{"n_head": 2, "beta1": 0.95, "steps": 3972}
Each number is 500 + 40 x the weight over the matrix's rms, rounded and kept within 0 to 999. Layers, rows and columns count from 0. Numbers have three digits each.

# layer 3 MLP up, 960x160, rms 0.178, rows 244-287, columns 0-159
525472472477435568486518508458537460473552469482523517473486412474457478456516587527540504495541456561516459559529463432561454462441454482528394408466483509526510495464515536446455464415498474532589526583397482535503582559604440543561514525516514458568477489530601556552439439447446494560494625550498437553486537452557531402462424467465494487530534565488556446481529546508622475532506542486546412592547462523386543433469488476509524520452480468537496546518524555471529507518561461
578496493449483524499506535421499465518453424520442509515537425468499533522548469438500537516467465556544509433457500477506499491451481563551543421535512541516514490501553547487463420501466503556535536499515478459467509490490449439503473492524537483447503542488506469491457494493432530497484500514511548457523501504485465573553522526513455488493432496486506515478487536444529508496503494482506474458520462551515569504465519497539478466462562503501541514519435495550526505494444510
485541508485485471561528512569488507421473534501473555527469511510444490532473474552481557452507475570490536524503448516471559581481553494585461520485533511485491549495553446559491530557573450480518532456529561411438589425538450530476455496532462508483441419478504544463461646504493498529509560518452443434472506460519496460463568546519427472507423544498498549487486429465512506485421465508493612507522569503531439463480462475519531499563496542490536536517509472501471577541475513
476544514421480419562544486536511497482558419459456388541463516509614477489495529450533535487543464516460432455524517514522631573598438486512528423494456532525428484499485428503530499542591483485493570490455475503544497463528514484602544467550462495521545486548441512518474512514508449483500538505553501527526581536552479500491478512492505501423459507552486471543480504452526507543544503510375486531540526521561488509482410552419462556463414515517400514454471519412484518508565524
534454480494517502519472552461459529488514499482479492482515516471498406484475542484482572531488466529467461496546528480534423506532412503462511494420524490494506553475527538464542497484524484527521462488465523489481552477522487519506498449506495549532493533512552482558442569496509504433517518494500486501472488545466434472513432460488543525494564563449489452485514503426508478506449535533537496503483552503455521519536541480538503552473558544522564520461462526512517551550522453
545459521381578516498457469597541498530463414473490502441501474477462463510522522485578499538564555471533600551553447488559492560508462554526510425502535519398493564537500483520450447499532473482523494523491500548481463499455524523518508435481511468444495481520496504536521504504558553536544489570534559624497462506487437473595542458503499497498478540540533414565484457487577480474588542470443431449466529526452465496514503472545413378550438532452538441507525521539541411492454490
582520500525523495520499490449492517566517489475471531529548457462515513489423555457474459512465524537505487470531572538539513480546446464493525527509436488513493448457509541486567474444505462492541486557464540525519480510522553455541465550525505404538506517619551530505493505514481525493502567504495506477519467487488506518480525514492477505487491510473483455440476544521523505537573515483506475467539518518513477463548450493530489497501527520516497434500475508591527507589504425
580528556443436526459443513524533522501480482446454488535497484439503502501487499496479577545507486491501517436533533488467505476550525421535458514487432497519485446496506513558466453509524489499543578488505562455436574449492495483520519569538489498547490499464464471422505575492480432539502541534491490438493536436426502544518510583467409568455515571472495488510468523448468503494531541490508466468479467463507495494556515486487535471482527576450507482515439460491450448456447548
509487515544477582486498512529432556449487550549479485515507497514507474502507505499599524540512533498522445512438510510483482485533548494476502484485425558498508477473441496480440514518525509444597459516490511542469458447505487471472529515507447505493516577552546515485379483507479557546513472534505504522492528522499530467511499461512468422508523568432530464533536456449580495588509504449556491508508478527492530548504503428524498537522459475587424449497496469543478515486460564
429465511520488480522607459558542506456477492520504495415524428512497528580545497502530489518556561491534535513516444408569526485416463516525554413538505479466459542527477517546493485513543495448483487506555536466477585459528499488514419403459412472564555471524483474443518500448524430507366526534498506516516496513467517511481483523481536467450597505514510479548496511530523549499567523506546512506527556542507491574490561471504498503509475528477491517472481563456471454514485482
536522466495458517371519459504512477452546431446378470516561488371580472565518576472577469462441459441566513543428547504522528478462520482503465492503522553539529545582537519488514555516539506523568538499483513455476583567490478486505477560488459510567483499581493487512447408570461451515541486528454485621570498475487502520518489446444551476487536521562532553532461479497478490530487565555439397519513510485571505430455514589526460459496488534534528578451442475496470501525502486
477541572483488539496478577541431539543577460476500527488501450383549449487517475486430589515448476458498532459477561433474519488552543458434542485563461493484491525491521449516539419480466521496499462525457562489449500495502554470560573453541526485443488493488476540506521458453497547478488475518521498443547493513515542410532523511520481485478483483594497534477491459509489480562402577494457523540596405465478534492502447471529488564501490506521500496409537475478480478534523542
473541481532501472491473579468495509458514472551549501502467490446531493600420512441570521491421531542480552535592501404513544519500484537560428481536551474509498511513519496411501525500520521515490466522503496550561559464495495527514478499497475509553523481423523460427486539528471453505505451502452488557469497472424461452606459496530459402485505419516502493519581459504484515562545556454527468502486555485464544528486433463546489492534456528468499462514502515475506472560526499
472491444498403498527454514475490516472460526497520530452523525545483498514513462524520512464473484512472495490504537479483509507448490506532478498497458508435529514498533497471511490560463489477534530501442502501524492455568469484527483497527467480486526548528479490541490447500521442490401468470466443508504500537521481464474534495487506442492502545456449481532479540496473510552523518422499452577468490486475518481481547530489521478535465464481482514500548488473487512527507442
519518476456458538569444482545420467493515436502453512407508408495500513540479530503557558494473457511515542522551523493565422471494481477427517482510477508511523541493500542508494518505487491454457393561440512434523574502470505513519504482501483498466462433578477570514488513577538423515495496529498495539509443459452482486532510451545534503516509489481513578477517689485521540360488458487460452499518497530493511521552548503506469533477551485536498574502470495461476427466553614
567551509534454579550517536501547518470581527475489498515471497474548492526505514485502488569526543513539454458508493525507485497484529480526517459503464474522541485476474494542464506510582488524500532601433520484582516500477470477472466512514535527489531490515479526468494497488530454461556541477399459477580514491531489476459473436494540446438529536452498510500530492504512474411505531549474408559474509578480522519444523487472458479522555498545522471537456506585487494526457522
469490457470492522513561466518515521439459464526440485517499485527478562495578453584476529586504542470551450539433541562382480474453505602506515467471411552404433488454534586409469390567497544428496583436534546520399575455552471503482409562583449443510513513503488484469536468479492505553431452543514504511537518446434544473596509549422571420403506486396469463592582525536582632505566559562485387505386448551549401508519527480459526527553440527478496486529449518526489390530455450
504484410507485495522478443480476487494477495463492486453446506482478531428452502464509436514526504492497483501571513500533478430531472518448510443497451517525454506476501493487506549476584554505504475511465463451475417509556484485488499524463446540520510488473491464525556506432486460521565478509491481441415512541439460486485567486475418443464458522509506528518469506536574428447487500548531491458493532511530502483453584500501504475501487507567514530502524474559559466463570522
588524472494494469454536570485498487546508453459406374413481455501485517461362523490521484508550496521605484523453446580504547511451463447502557420489571518470453425473502516539487477417539491496422536451484549473536465530493553519549532524529510489442500493521563523513521485540515569544461553536412513477519458581485417569472596541569484563555522503504515477559455530419529572451545500479535406550461553553522447555425538480461550606496543542525564483496474508567458486532467492
531512533519497478471503473508523504515557508488479433499460438537534539523590552477472558504502521450485469530443504546545501472529491542501479505508499549520493537507508501474499516576508487562450505497493473486466477480573479499530479435498407510477583520446485520576491482469490487467514540461513509565569541563520482495500464521499450532426513494545468580530424529467489518509486464548542452450483484434550442555434570559454475461461551505506506419494468517486429527502569438
560522470516529475532573491511509464538514494491502511471475515487481527524528441455562535514486491491509490451464503491520476520538469511498548508489455517542494504486483431515517587504462510504464511480487519509500487451519503507526478478495480471536533475523522513493542467458505523471506496502516468477477500476499480442535479440522520488484510510462487471484477452498520526496518470448525522472522497484490561522475466523462463436443531441476468500528422507450499487513493506
520564528510487503447582511507539535511525523492520505478464499559541468532496518493457524527506487527489542462559614525461486553531522482524468510533511486446500479519463532496515479495454498520497517424538485502560515482551520471602493527530462502441460488453479504453501488487494479385501596582477561491528488551418521490487486498539527537544523523458486546514492490539455517504529451505520483531511497518541481519537410477526499511529439460452553487477541471584547532552508515
519526495479525494533464513497482499439440484562504546536478488481483542487510491480529502508487467547487532469535510476526503455461452514460489538521516527487521512499498517511570511530540488531532462519506499522495476499471511526527504477489540507468479511539511464551504489573445498484488516541494472531456453516529529454449505542449514531479489541519509498495537465491506482495491534453509519506418534507520469504503492512505430554499497489495502505499552471501516550504478486
527494489499512493497509501493499490497505506509491483504503500486496498496498501500497502497506517488493510495506502494502501506502514505510497499498503499493503490504495507501512513502503508506505501495503497491499500516514498499505506504498502497496509500502503494507490495490495498507506486485508496501500496501492502489509505504495490509502505500498508511497492503498504504501493502516499498506490504505510517503495502489509506500499502498500517501502485500498492490489511504
472508479397373460527591511592455572553607448520463481610422478496582547521498491587428447526491508581472542546426543405519448524484557499533465491634513500523474543480512589525521488529460502456510507487520502513431503394433478517532598578558496442463475504471440468531430573454492491412480501518457453517481570423487455474449461511475479408548541588498517528486491489488464533587515481573524507486449456560516501527518552477565495538522469525509486521469622610500538481422507455
516497461532444498488432452502498576421537411536504486530477481490542583496582464527532507468477539458482499477409456500471509537414482464490456508442484517494490496508510506569486492511484515443485468479485532483539543408508523544494475481543578482520429435456517462515500500455427411491463524546590471517503494567522508477435461482496480452519487522426499549533511448509538518397529502478488530503456470489454525509562522482511479465491518466495528524466542478545505515554483451
438443477532434439468509482481422522480544423485572494522524463497543428468532436538515538507453530503556566468414551526506493496486443441495526510494435547482445507512544538435547501522440530539542499473488538544513431471550562514535444518478441515593486557469444472524566581453429484363614465596491475550492507440478528487545468573488463504466495408495459456649494602456482521472531391567458464450431554552485492448486411423548518546408565516491497585471455526554479484502457512
507483460528505510544486505486528607495474538535499446548540447521498469601501451585489559464471479486490432486505480457522461582532516505547455568496473551477469480574505506476531471520522477388529407444530487498505534484529505520493536541520559506554470507585509542498557483519529502470533499485534547547439550453534486502453477497493480524479518446476474482466457496466494447499517519485495637525526478482562460498472452440524459498476527492498433464557504521433492535542533521
536476473477457478504491455525445544495476519479423508443492406432523469454491520544463513529480545447454519568490476554558500521430493462506508443473524539515477428480469493477530489465434503542569485449473510525475419507525541510439522481538470484495464470558435518505507532538476530491536525543432521516510515437482510530452529526478520522461523476429434517509533433435504528521521519509464431540486510508540516514486478452449575537468453558513515522484555519484474570531561503
480515494507510525478531512474465498523484462493508529447494514440555506610489485490520491503509498554522474498551452549528499559516506536525496453522476526502492532585511473509495482472482454530479506552527523489473396459512548549524464520485476498479501500433553539495529495442444437531446454522514518457445503444504480462479470449523569488498481473579512514561476481459491570517501452552462530553526509461470551543480445495503574431478507538541374518499567496454488451483507532
493515521553460578480474445520534527516487505496526538527517503542455536507520526510574500504490499508505525494546581437486516497529528554533539513492521451535456428520470497543438480494434526476506456558492510467497463528477528482512558514499508486510506578512488536522481439471544525506495486507508499506531475527531514515489513475475505501506487519552453529561534488458482499482502521518492430456552461549490448483464514443533516453476384488523555451470436481536505456476528477
512499499524464496477495474474506472498501545534515501509482503485487481500469497497501504516518522467492492490528480493469493505502487495467498502510485533508489503487455503494498487525493485494500525489493489502488491505514503512512479487477506481508479499517498486486490502499501505492530513501507507493503483495516483490486497504503510491506505499499494503478488494495517505480507498513513490497466507509500500465473514449486520502482476495487478498522500468489529520514518488
511529483490524475450474467514522535570500433489484507543485492501521558387454486529489520479479471502484489496432522466507480533483478523459471556487464551437511504516488545441528507516567505580445528484501490493503495450441564534496464479472471502460514492489577513489511503518515553458527514510493458425454497453465466523452537466522494546551460467490472459530487585486484440492475450496515546541494489487509530495578510507501491539504411542545483510448419512473529527457498538
526520477456519499461493521473520454459542496467510507497473487508495507522494488485518543538443515462524436487516492504504502440447506488463535550510471460463511499561488539471498507496489493501529488487458511538498527472477491515518553547505529518500477509527505421547505476502510458536477537506527471537489458513492556484545472527503538526499471512503515526474477489476524552513552496535472470483454517522522470541518497480539503506463485524429500527503532477485527490516528500
560456518419434568520515529471508454441606469515514492468429486513543490481483581530551490499512490508505542526448550482537529475436454510510556439587434511482506483502506508553425573503489485526512456509481492435488532459555466435471609541542491490540523472457531494457561406492438440478469495449534499542497563464421432568504490412526440456472441525497440561504522490530515551537526505521591534513436559585504501508416526473514530567593490437448512508495566488530548417536525470
472510511445510491508511496506498564448516543509501474499374495526474485515554474557516532531497474501522482493504529428544489492562461505463494611501457490477518521459538503491535508453518469470556496506504479523373443497504541567472472518552624503474483534509486513424556526521526523534498445518568512486509456463595528526470461514555515474496557474501487500512439466427512484536563543512560443501492534476445488491511499491495478519517520496476567513563473569430451534557524469
504553506482514505513489517378447569482475498475425416410472439514534412523515553520501483493503484528496450487533506505482450510502463531541402454442412458521483423461513508498577522477547433470435463505523491496472419482508421476514514554533445534533516628545549529438445561449531459501614514520453523490599499462474490527548430509498494498483511506444563448505477455466545555519529480491518533529523513484495481486453522530488482491471543514559502489443447547520473549487506432
532516499438466511564496443471464463518549515480436501465380398548475381506469539528498546452508419450478509462512480465569500492489536459498488484514569458470470499470461521513465465423425401497514558502524519564461496471465497500497473588524415467614486496484556427581512425488536504427484460524477488535595498536593562544474587485419566497474502462529502501430461531486487484503471495469457432502453506504493517516507453473430513526472494518534538552531465494486462479502487465
505531487455488411497517466508510488508570436493461481584463455522512478545517492527569473458458574444538501455505469508540449493520492489543508529512509512499468475474454497517519556509523528462480480505469492501499483465575542458516554476482492486450470422509483493460495531557525515496486534526461537469484425476519506536493552456543479547494513479536504509445425516473468466537490532517391524444502521483525560506543448453577512468527504503546484522495513514471508482452542465
518558493511471569554470524436555480418454448463486525515553470554492537499501468550491551406475510484566481484431533468502495565489487531501424539478444475425461569546500528510376543531477448566545528471503460473538516455458498463541526526480553545442535432465477482523514513427498479557425470515534501512468437458551564443494579401436341513557516478522526495485522539564472554399421471499482487505469491471489526491486520559512451500570566501514529541457409570530498503490471529
528469496446536526539482476524524527436575484450482476579573518431570456538569551505509528546493477469554464536457442541519495511452447462498483459507535515508468469507505533466516536506494503550483521450522433471435497528502520510556521388492556585548512425519412519472512429504466455500540522497480455549507548503481480460488567544470519423456435512392531466498493538440606484497461510573575476478470567481535533500358403466526473447518478537524472527453462362558439492550458460
493578454534463531537525482560430455540533455510488492488521418510560540513532516445441473553585446522524436530549480415572489598473544603492558496516504603451490479576512498529564456548526457467520507517485524436462530516457447495551457478498514560590525536507566546511566399453497433495493444545495545483512537476453517557560505504588551524476479553488478530547549531555520486509564505515513514529383622414505427472495528503562500663503578504517489528469546563524482492456436610
480522531533563502513490463514472476523496520529463472480529455517506511560455488501451500459495448493523465537533511514508482483425483522528475428473502528490504473554483494477501558462490448486457552474505553496571480518483460512517549515510496507459495483489490526468496479505517555479537474497478462484487543494472487439498513494495565491459495509474530474493468496466528497477426539466477485499523507480519536480437439474486490513493539481490513466525438460561571554504458514
478473451487503502514500495563490532532533529499463548520495461493561462487531556508588487494501515475493469511443526590476514429529504466538419512434513443525482476488469481490538481526528553493560557557418506558412568497504466548486564508497551495507503578511470468497484494423516510512535524549480429468562436446428483468505518484462530452456434485462524551538504520501519472455517497500454524518534490518583517505485483542519478498493544521581537487435464507534443434527500562
# layer 3 MLP down (transposed), 960x160, rms 0.0292, rows 244-287, columns 0-159
510577547519422448553509494465553551486468462497464467405490365453519514481471469461566447530424535482554490498465547582601535578457464497374478460533518547538517458570489416482573538430571508501484426595428467486441561404391513436555456479510495471485508461447581503521550476501503497411463576495479483498477521499534544611476422598460483512499426555466452524496426531550502444431471495509525429488471485544459576470472506556514546506526513528480438489491552443486496477462512597
519468553485527521484588466515492499506459464478501504471533469488535523486486498487523398580514514496507553542454492549551516534473431455478530502530486391508401512501476550539503579526517510472494476513498491518502518504452491497513470497462463492507457468514509586503549486459462495518545510535544498476508525492511561408484438483472530469447573511539516510498535534492555480517439490510552577508481525490523558502495479528502452477504511518501470497476572522454484500481495510
557480556529536542451520505494463498535507498523496538507485493581558467528495475463527428447518450508500519511522526512545535436509437537455420542554545495497482542515563484546501518484457455525514563575530436540411483611494425437567483476415554547485412452517516468463492556509512510537507432543463584526514486517494470544511420579521471515494538511486449533538489475532447441597509496534406466517494507517507523494484471404515487494472506488499507504509539545523515442528474464
440498462532463554515475480529541520507503476534390500508500502474528563534489482548443578535458475522495505439576452483434529405501563514501530511518562465477560452519474492453539520400530469491564497500444529482512568490418383525559470543476486538497547365548555516407600516530371467458519520522555457459472580487509462485486435529536459500566501449499546467420500541540500525583506510544446461561480464422544486511551485432559516445515513536624518522524472442510498529494537556
530520469459504533564474435504551514515544465493477582521510469474502530499480482529513500463502486432501499458415535512462459488526454485526543504482489493436514487459550544530570508466494523480549525506398472468586499489500485522420490461508501519481532511462486533510533450483518540494496498460497488557532515520525503553535515447522519520505549513494469465498527524496527490528521536508485495506530521523511521485526468473484515439472510555530489458594545531530489548550532505
518483502409509474503337509609565500558460466504515500471488521547567500482542491548452491469398550538475524487525471464533492516459466491548420499550512513536493501454546539492456424462513529513424443524467429558464508466477514467486507518479506555556456541407612530560433496541565495498472467505480547478510405494508518429512575576443453530599581498551481586412469602464512505414477491480444492501542547441492496475505475498529472465485463506445513461529460466454473526469545417
452500438520509516493536489596563500584468493553517574473508525459491487487509504512485505483467466526529519587437468494462439455435479483520466482469573487563473472537535511518482471453488552448563460474528429486518530584530495506430454526543498441503509534457461486544452535480509563459476465526515533483510487464534456562476482482509532570509480506440524544493459495526545457467494526523544520468508495494526490475496464508518478432506508491535502481504545525515542576493545491
536567459419499512471555488507455529482433455554485527538466417531599576538479530524470480534526509488530482499451511558522461463463431521569449503532539486521509482503520468507461511418488508485586401483480367528477571583473515527543475551492541511510523479483485535505503601536466529475506558504512532451481460490481399468463502488521479455510475482543588496506521483484426525501537530565548484581450497544467499477477484473474496432480529493568499479495482562552532485444515423
521479502454509480530504537453519494535487482459538431458579521447527471524575498490494487504499511448516495504510502491554462452484538520524460553480518529469465507540493469497447548522572468541476467545551483475457564545427464471555506554481434516551467399478513544527502477527502473510480498483528596440455558504449479517540591492528463491494483467519540543504521491492459493495512449528496535488495448473454411525468489489490512512496502513566472540480454536499486504525461508
529474486487499393528392558460506468475486451460552507492467488455486526490508465507520512550470487499470487547477499564466453508560429537519473514478485456509518577494472518522421574476516506467569560512398530508552448516500486548450510450469539498451508558505473546447590479489482541453474488495525517599573473541526522497491500560523482518527489490494535552465489548493489523489508499463507534530415574531522491519476551534509421458461484482446504486563453524384496514465480550
461536542469512528580495421444544557532533470497475495409498543515499534445477413517513492502419527460460447567516550549523594549507424457445469578468544466476542492524531476528458509511514455486489460518465502455456479490566469449535517529506522510507404515457438542474529486484461425533492539458537543532473482442598527507582512537498508471488489517503488526605472564556501455465448483548508594511513437503510492517467528484423593470508513440455475532563518434497506537513445515
528496474518480487492532499480537426473418440457539558503521507551439468487587471456520468457451473484602524432432540533532529429551526530492494452542444498480459519445439488503547445543455478532453551459451522494493474439460597520469548497473528504486508426474486463516537488525464520492488505504504466542559517480492494486476486453462354453466542486530534500466511462450546509498507476445473452500521425468493508523525485579523541562497449518538539469540509500518455529465427514
503491449521471510540467525547507397497539461495535487481506491494486493514496462487514516529446483525369467580562527480368452571584511506520473432513553481542552491455531490559443544509541520507523440563495520499488554427480522581494564484474544457544497518425478530446478508498502488480562501527502494518539443484501497523505522532551465499516471439530466439464478507481512491489531486464523540543549490496484458502474422448523482526446504500462507542459601481469466527554527484
463512469502482503515512468498572497537485495507500527511526502521458483479519508518483453546575479530485487498541495574471440488479599474485451534550489511439521486465500487503486514526575453487479511469538425477455526495471474491549495518537490476525531518546560498492510499496493508466520534448500524504449521468497537421468522513481455538449468455504466545470527502551513464455572467538534440543549520552508522566460496465482483499557531498463467500497515549497507443577500534
550534454427502473515444476567480475491491513520551531441495492435526528520469523522471483498449508548565575473465528522536482516512513562536511608526459471475461425467542525499567451500484435566435451505479456414479512513483625525491512494465534465374486482510509560500449525523494562473474478466497515463473508501559596553473500492525427492495524456493553519492435563473516526472529477545574491449577468545520502531422508511507481473473433506491499519545518487433500463499466408
583524453489537512512506439536423537502492523492543493488497533585459485432496456527467521493559453483524501550407493492511581471541581568476483578489487514531511440557546481448476524474533476532483468495441464512505506480460455495522525506533502514457462438532484490470528482464506536475472517414519568483547480538580520527444548570484445516502524482556553531486469496522507488532502453417431495420523570483494490501500550521521495489470464559469484539505515555555425419480446464
446435479557500525484483550475432473484590487469503521432455428499569477542507526474541512420563459557499502484479427517554509527446478410466490434523447500567522453489480500446477511481523514518537486444455510480487470501453539593466575501483454488475424442485470534532482505430494506487482513485472479508512513552541507397503454481579486495515525502598528501491459397522473480501518484439440597502545492484469538492533561515457492496547519529447447521504590510530476552471455493
527509512493480527510450476476481461444509539481508482502504477495436547440547427480471471447492497493527465481465494461428496463488536531504487511512548438488536495454533516383512545505530423517490519494469445501471421482671499516533500446477442545527490473457524500508498487528480450493506479494499490502495526554430491494491525480469437511527438464545505491529547545477491503492544497422472469515521503471462476463524456533539483532498485563613490530493468437525507435499539515
582512554462508420523493438499511509515478514500483512489559438389484438532549512500481527547467470441449458558511514549430514547525445494524498457482544501531495472430442442514469504556538537554525496535620470398490557470414497450511449530522551535489481480534509495488571498485502444480613422491483533507521534495515532453460393445541486492453455515537448522509510529545484430489504520516452605443504490489487486472549553468531522370463541459557472544544507500485519452484458482
527522525574588515538562536460533490498418472482483478502509488519496562567497479440422468521503462447498466439486496561548469436539530474504523594524502549466461529468545474526517490500548477492506531525467520552514519468545482432510513474472499536500463499383560479484518550492418475529504457522511498503503471441513542495532487543482510460549508429563491516549465494547489429510521523466559489556504502488527468499497500566540518479531487487461520505499508502521581579481458477
537536525478505516521487447545494496457571524551465514494505484493499537463494492520500509534469520463472471454487495467441470440517504493522514476465515483487506450467532491532593505460531542506488517495472528545523511482507513530527495465518487536517499427492518498478554514507498509408531499484561477465439487492408494502549529518475463506521507480533493456470501454505517457510468482448582519488468458503502505506471540539494465522529530488444516552509534537519534510583470529
476479477509429520480475496526500534516492543499470475470495478550551585459501547542550519479556496546487470455477476498505521474421530515473540434481494528492546509489534505504530553538437517507528437470533434522462451548467504467517455465511511561435507507517496505488421503560546487510564516553566553493514493474499493477477447480485387481473472533449497434535477512513534500504504537480433496510521442510531535497479500537473430517465472489526551547491522495583501502536433512
512503516556490461568502511552486477523515457513500477513513508459481550478462521474515472467519577491554490480466473515472465490491471507465540468469550475487526461462466513493478494483525488516532435545557502519496523496568458509470530479494487507440514542526537463534520525527517523499566531477484525503522498495527501439459480517503552555501496462476505509445541484517469440508461479468511489528445529490558476494442486482463494523493483456480487492479520484482508560488533542
505498503493501486503505503503505499499498503509502505493513506503504509505495499499496481504503504500491495503490500494497499518501495498512500489509502492496504487505520493499514503502502494512501483499495499482502497510505499499502495490491500497496506505496503504492495496507500504503503492502500485500498491492500511487497492516496495508499500501502495495501500507502490493505508495513494505515493502503503506491499508500507507496505496504498506500496498489499500496507507498
543514499544553478476497508430468509429489484498520492477466536522543487503509487499553473446442433538439510432554466590469464494566429544464493560504453586506481585511500516450476444507503498543529507600493556489519519608487519539460443488468451486480444506516536563508536445458479363514524430553520467522421517568510611515506565472559540516458443405506459560464491523534534552532527484444521546482567499437475489445432517522421462487482438486552498448549514433519445530518501519
427518436523462462501514487485512511578556484543509434520451501493523580511532600539466452469509478538519494501523524430491563456496451513498545450486475528463559439512507489544518478529489620496483549484492494557460468518498493556498539465461490456511540527518500466583532476455376524507542562501473460416515518586544510530451489464540568531556522438476498513487462467487423486491536543501484488520538452499516489428520485481488450459530449463482462494478549552507492510518565473
544522590481583487548525530522483504504443514497496516473444458424510537464462490475528534526433492502506510518546594530553551542499495506502518515507481435518421483534559515572500593448571470509474444450510444528493539488359473424494574501488600523626477495575484445507509541496559481530420577564495513542549455530583514491547542500647539491455506512464512554494422554512460555438503492491471519440523465540528487447514591467538569492457476503403447496502431515420537430488464441
540504501454515516469489425468490450504497487417492510579487509446525458530435537515502473537542488449487471513483544509470455499524466454525547478446492493494499486490550526533467506502498525534521537518472529504572519485411500535531512553511524508473529453485517463522427442530535433460515497464545506531547476530485482470492495456459496490436559530490441539460519444467600519507512486533497534531519482568521495539376579535501469475520456475532535548579498548480507430491488501
470461527542491488485525495532544490586561454545490483484468489518547544442456501511521542485446514502482486562533524453554537579531509549494524530467495473478535547537468475527434511418506486483488517521457504457498559423494374503550509580485543521499518538477493505518491573558521512478561433544541487521490503471520482449523523468504461469528543498515520539523489479496474468513517457532506496497458484431531545549442531484539488449487539499479460523458463539454487506472477497
496492511481437394479462530494512477517539493486548481517490497490481497461458517535479533468573481494542513501525516446423496582517489506394528511489556516504501488453448486479500592443488494533538421545518522533503561510539478512485486443515498476554473485498509495505470508500540486504523479543573537544467603546415452558483491400508539480504492516536519580478456521522547527504517457496485494565496565491485479559460455486459483526493509519513521553487523452464497440510528512
528544533482470550476481425546512497463494509478538515489463516530487539495562500552506526433496487618554476495488552528492504478497513521530470593474562489513451472489527496534498460506450460501548481549502474495510490600517523508501529490536485473581547547463509491521524443512528502490442547512469516478517462482454551488490469495568519487446504560543503502564466460452502493501474557592508486493480423534488500517552544557485515414535451554534497500519382488566473523489515545
527476501486491502497496498477471492521527505530503478505494507475494488490514503488513510513489499490505484493495533484499518503520497491472501509481481535508488531506477502494535513526510470497496531530500510514479482510495498473495483486505530498503495504489508513476490498489492488454519508511528512488512466517502494495508548496514506501486478466490491494491507507498518507484478493480486516477487495496486483505483537495477500509490502503496494492494499473498496496478516496
515543467482535507441436538407482502507458467476511541515522515527434490493514551579537487463485538499574494483542441535483503472539555570479457479493459519420522563479466477533505482494528505497568468490568501468491499476458488442458501516448472481490527493509487456516490493552473468491484510439508447449538500492493487540509421508562473436511484462478494522537492509494453520547501417537535511577472501581525484541512534443457470483543476491573537516538475448433400468526523552
528539509492495523510467556497477496493512459496505494530518489511489502514466550455500477514517534550476506497499498537521483526513469568503512481482484541503504466523501515522539512483470524519534460546478496512430505491575478495495571444490482485502502508510562516495531515542503545456491502450495515544445462462545549481480488476493490538492510553524494462501495492500510499518504523526512548536494506516526520492547501529496514484541505501484480494501564501465477498496538513
478508457426450562504483525577484563483503433476441513475468478470496477549590564494441428444483556568468516482548554577507493556488416467560456578550529505542512485584533488457449492544518485512440517509527522474538471530396470492529516579468431522487525469526441567482526470535496483604477466463555567472491533575396514518533497543523536486560595460502544459520391483483536503521501543574509496439539501454463572524505425528481565446486431443585590503462476588428488461504476396
523498418423517513483521424484506488526585477531553463517533474518525605435483554511486452487464496431515402483497510409517499490528469477413478508467503437498535446449484539559538535452535558518509524494488378486529464497378425532455507492512555544495525481483569500445470526549543510542611513467496487477560466495543571471518555524484500473527557548502512520557533416482509538488499491482491440561524542583413509554531472506452437524513454509478535589519510511496498517486504501
506534475428496504573551478451511445509543540508514465448486471538509583485526474461514423516459488469492519505503547482512564490476508539540508505537509498411453516534517581528534497440582457499537406515472471499546451561485526455539493534536533524422472475487440448495466466491464460566457488529537496527500534545557459480471495503501534464523528496494501480499494544508474560522505533574446433461500516481555546482481524454425507436480488487534531451563509468508546541511510452
541469504475416473535559489527493523530465445536524507489572488510517516483478517490567511514463537603459506447504425557519525432506511474459521574474552498504477515536570468473519535487527489522470509564512506478495504573471483534394549524528530416457482503517455522537575498521516454461533435488501517482506501509472434404463482483521391511550517523474502484527466491528514456487515488432517519505461435467461554544489511481485505538518433498409507400460569524507487625452469475
506582479490527508502561493548498587524486503514407500491490567520526542521489493485526483465504471569447482555508494482537476545561536540552484481536462469502496372543530556545515469462481509522490447504509521483486479540425526473461523528509468491508459543482537474476453539523483480465549558503529478417489432525537481471496583492494484479516498438481508526477475462533498467480502482551453493478459513499512492532502490483584517494488555547474488507490514459460466497467466502
515560509528531412418504494542472466518477486495555450583500455539519467537464546542502472541482631516513515525438495642441482570474537472456541433534538445508532475474475490490620501542498478604541439380545502453486487483430481439483532481487518505477419546476478530589447550491585533544463477536449538514503477485556561476477479522474492475481511520546519487488561466507399549488443480491490566458540565482534565475648467486495479555482501483530488561490517508458499494419481494
514552555453444504571554484463510520525531541487402470532540501515514406561502469402475567517510523550511424518511511450466525475497489497557541560504544427514558542566532570533466358472518413526459572546419561532510502418327381464488495499511537499503460478488518524531518452442431483475485443609505578473616479487530582410533441466524516559601511465503474439573520533526516464493530526370438464524525483444470542523465478455498443578555447504546461509594551499498515552516420433
570518577512470475532543445456596488480522548491447470457562508466478481426435457568500484578494553579462475556495515545439488372491519454525464535496439442513485532522506521564510507469479548553553496443574543549541531495445433520482491503515556499556514534481466381543511510467496504491433418522526496481455521558549519461509463537505565525537546527548468476511631504512499540503491556509456413562567451552559566550535485437532535354482539450482612485521366470557521512532578582
472503539505438460524441497443467519470512489523511536534447527505526467536508491566501480470443461554542487536516473514540530472550503528496489501487513457477451519451547496489430491419479527476527502499441510507554479545474425515535500533512497510467508486506519471466584493485430525533514486513542546453483486547461536447505512478501488518472482471523556522545475561470478509536543559428556503479513496526503485524494543498509498492443503482515484533489536505523552481535412455
541598502564505446495477564465465484522541517501487496516541421512437528494479547494473484458535461526498485415524561469584513594501550497467536457523468472480499503455578468599488502516432533475444427491484475535517442443509485470439507479524460559478483524498531507470463518489443519463528513494496501514499504507539499504516455476542484549571460516457505479459497489530463441480544469549494481476470493454538477478466486502521518526450522598462511514546535493497559554470553526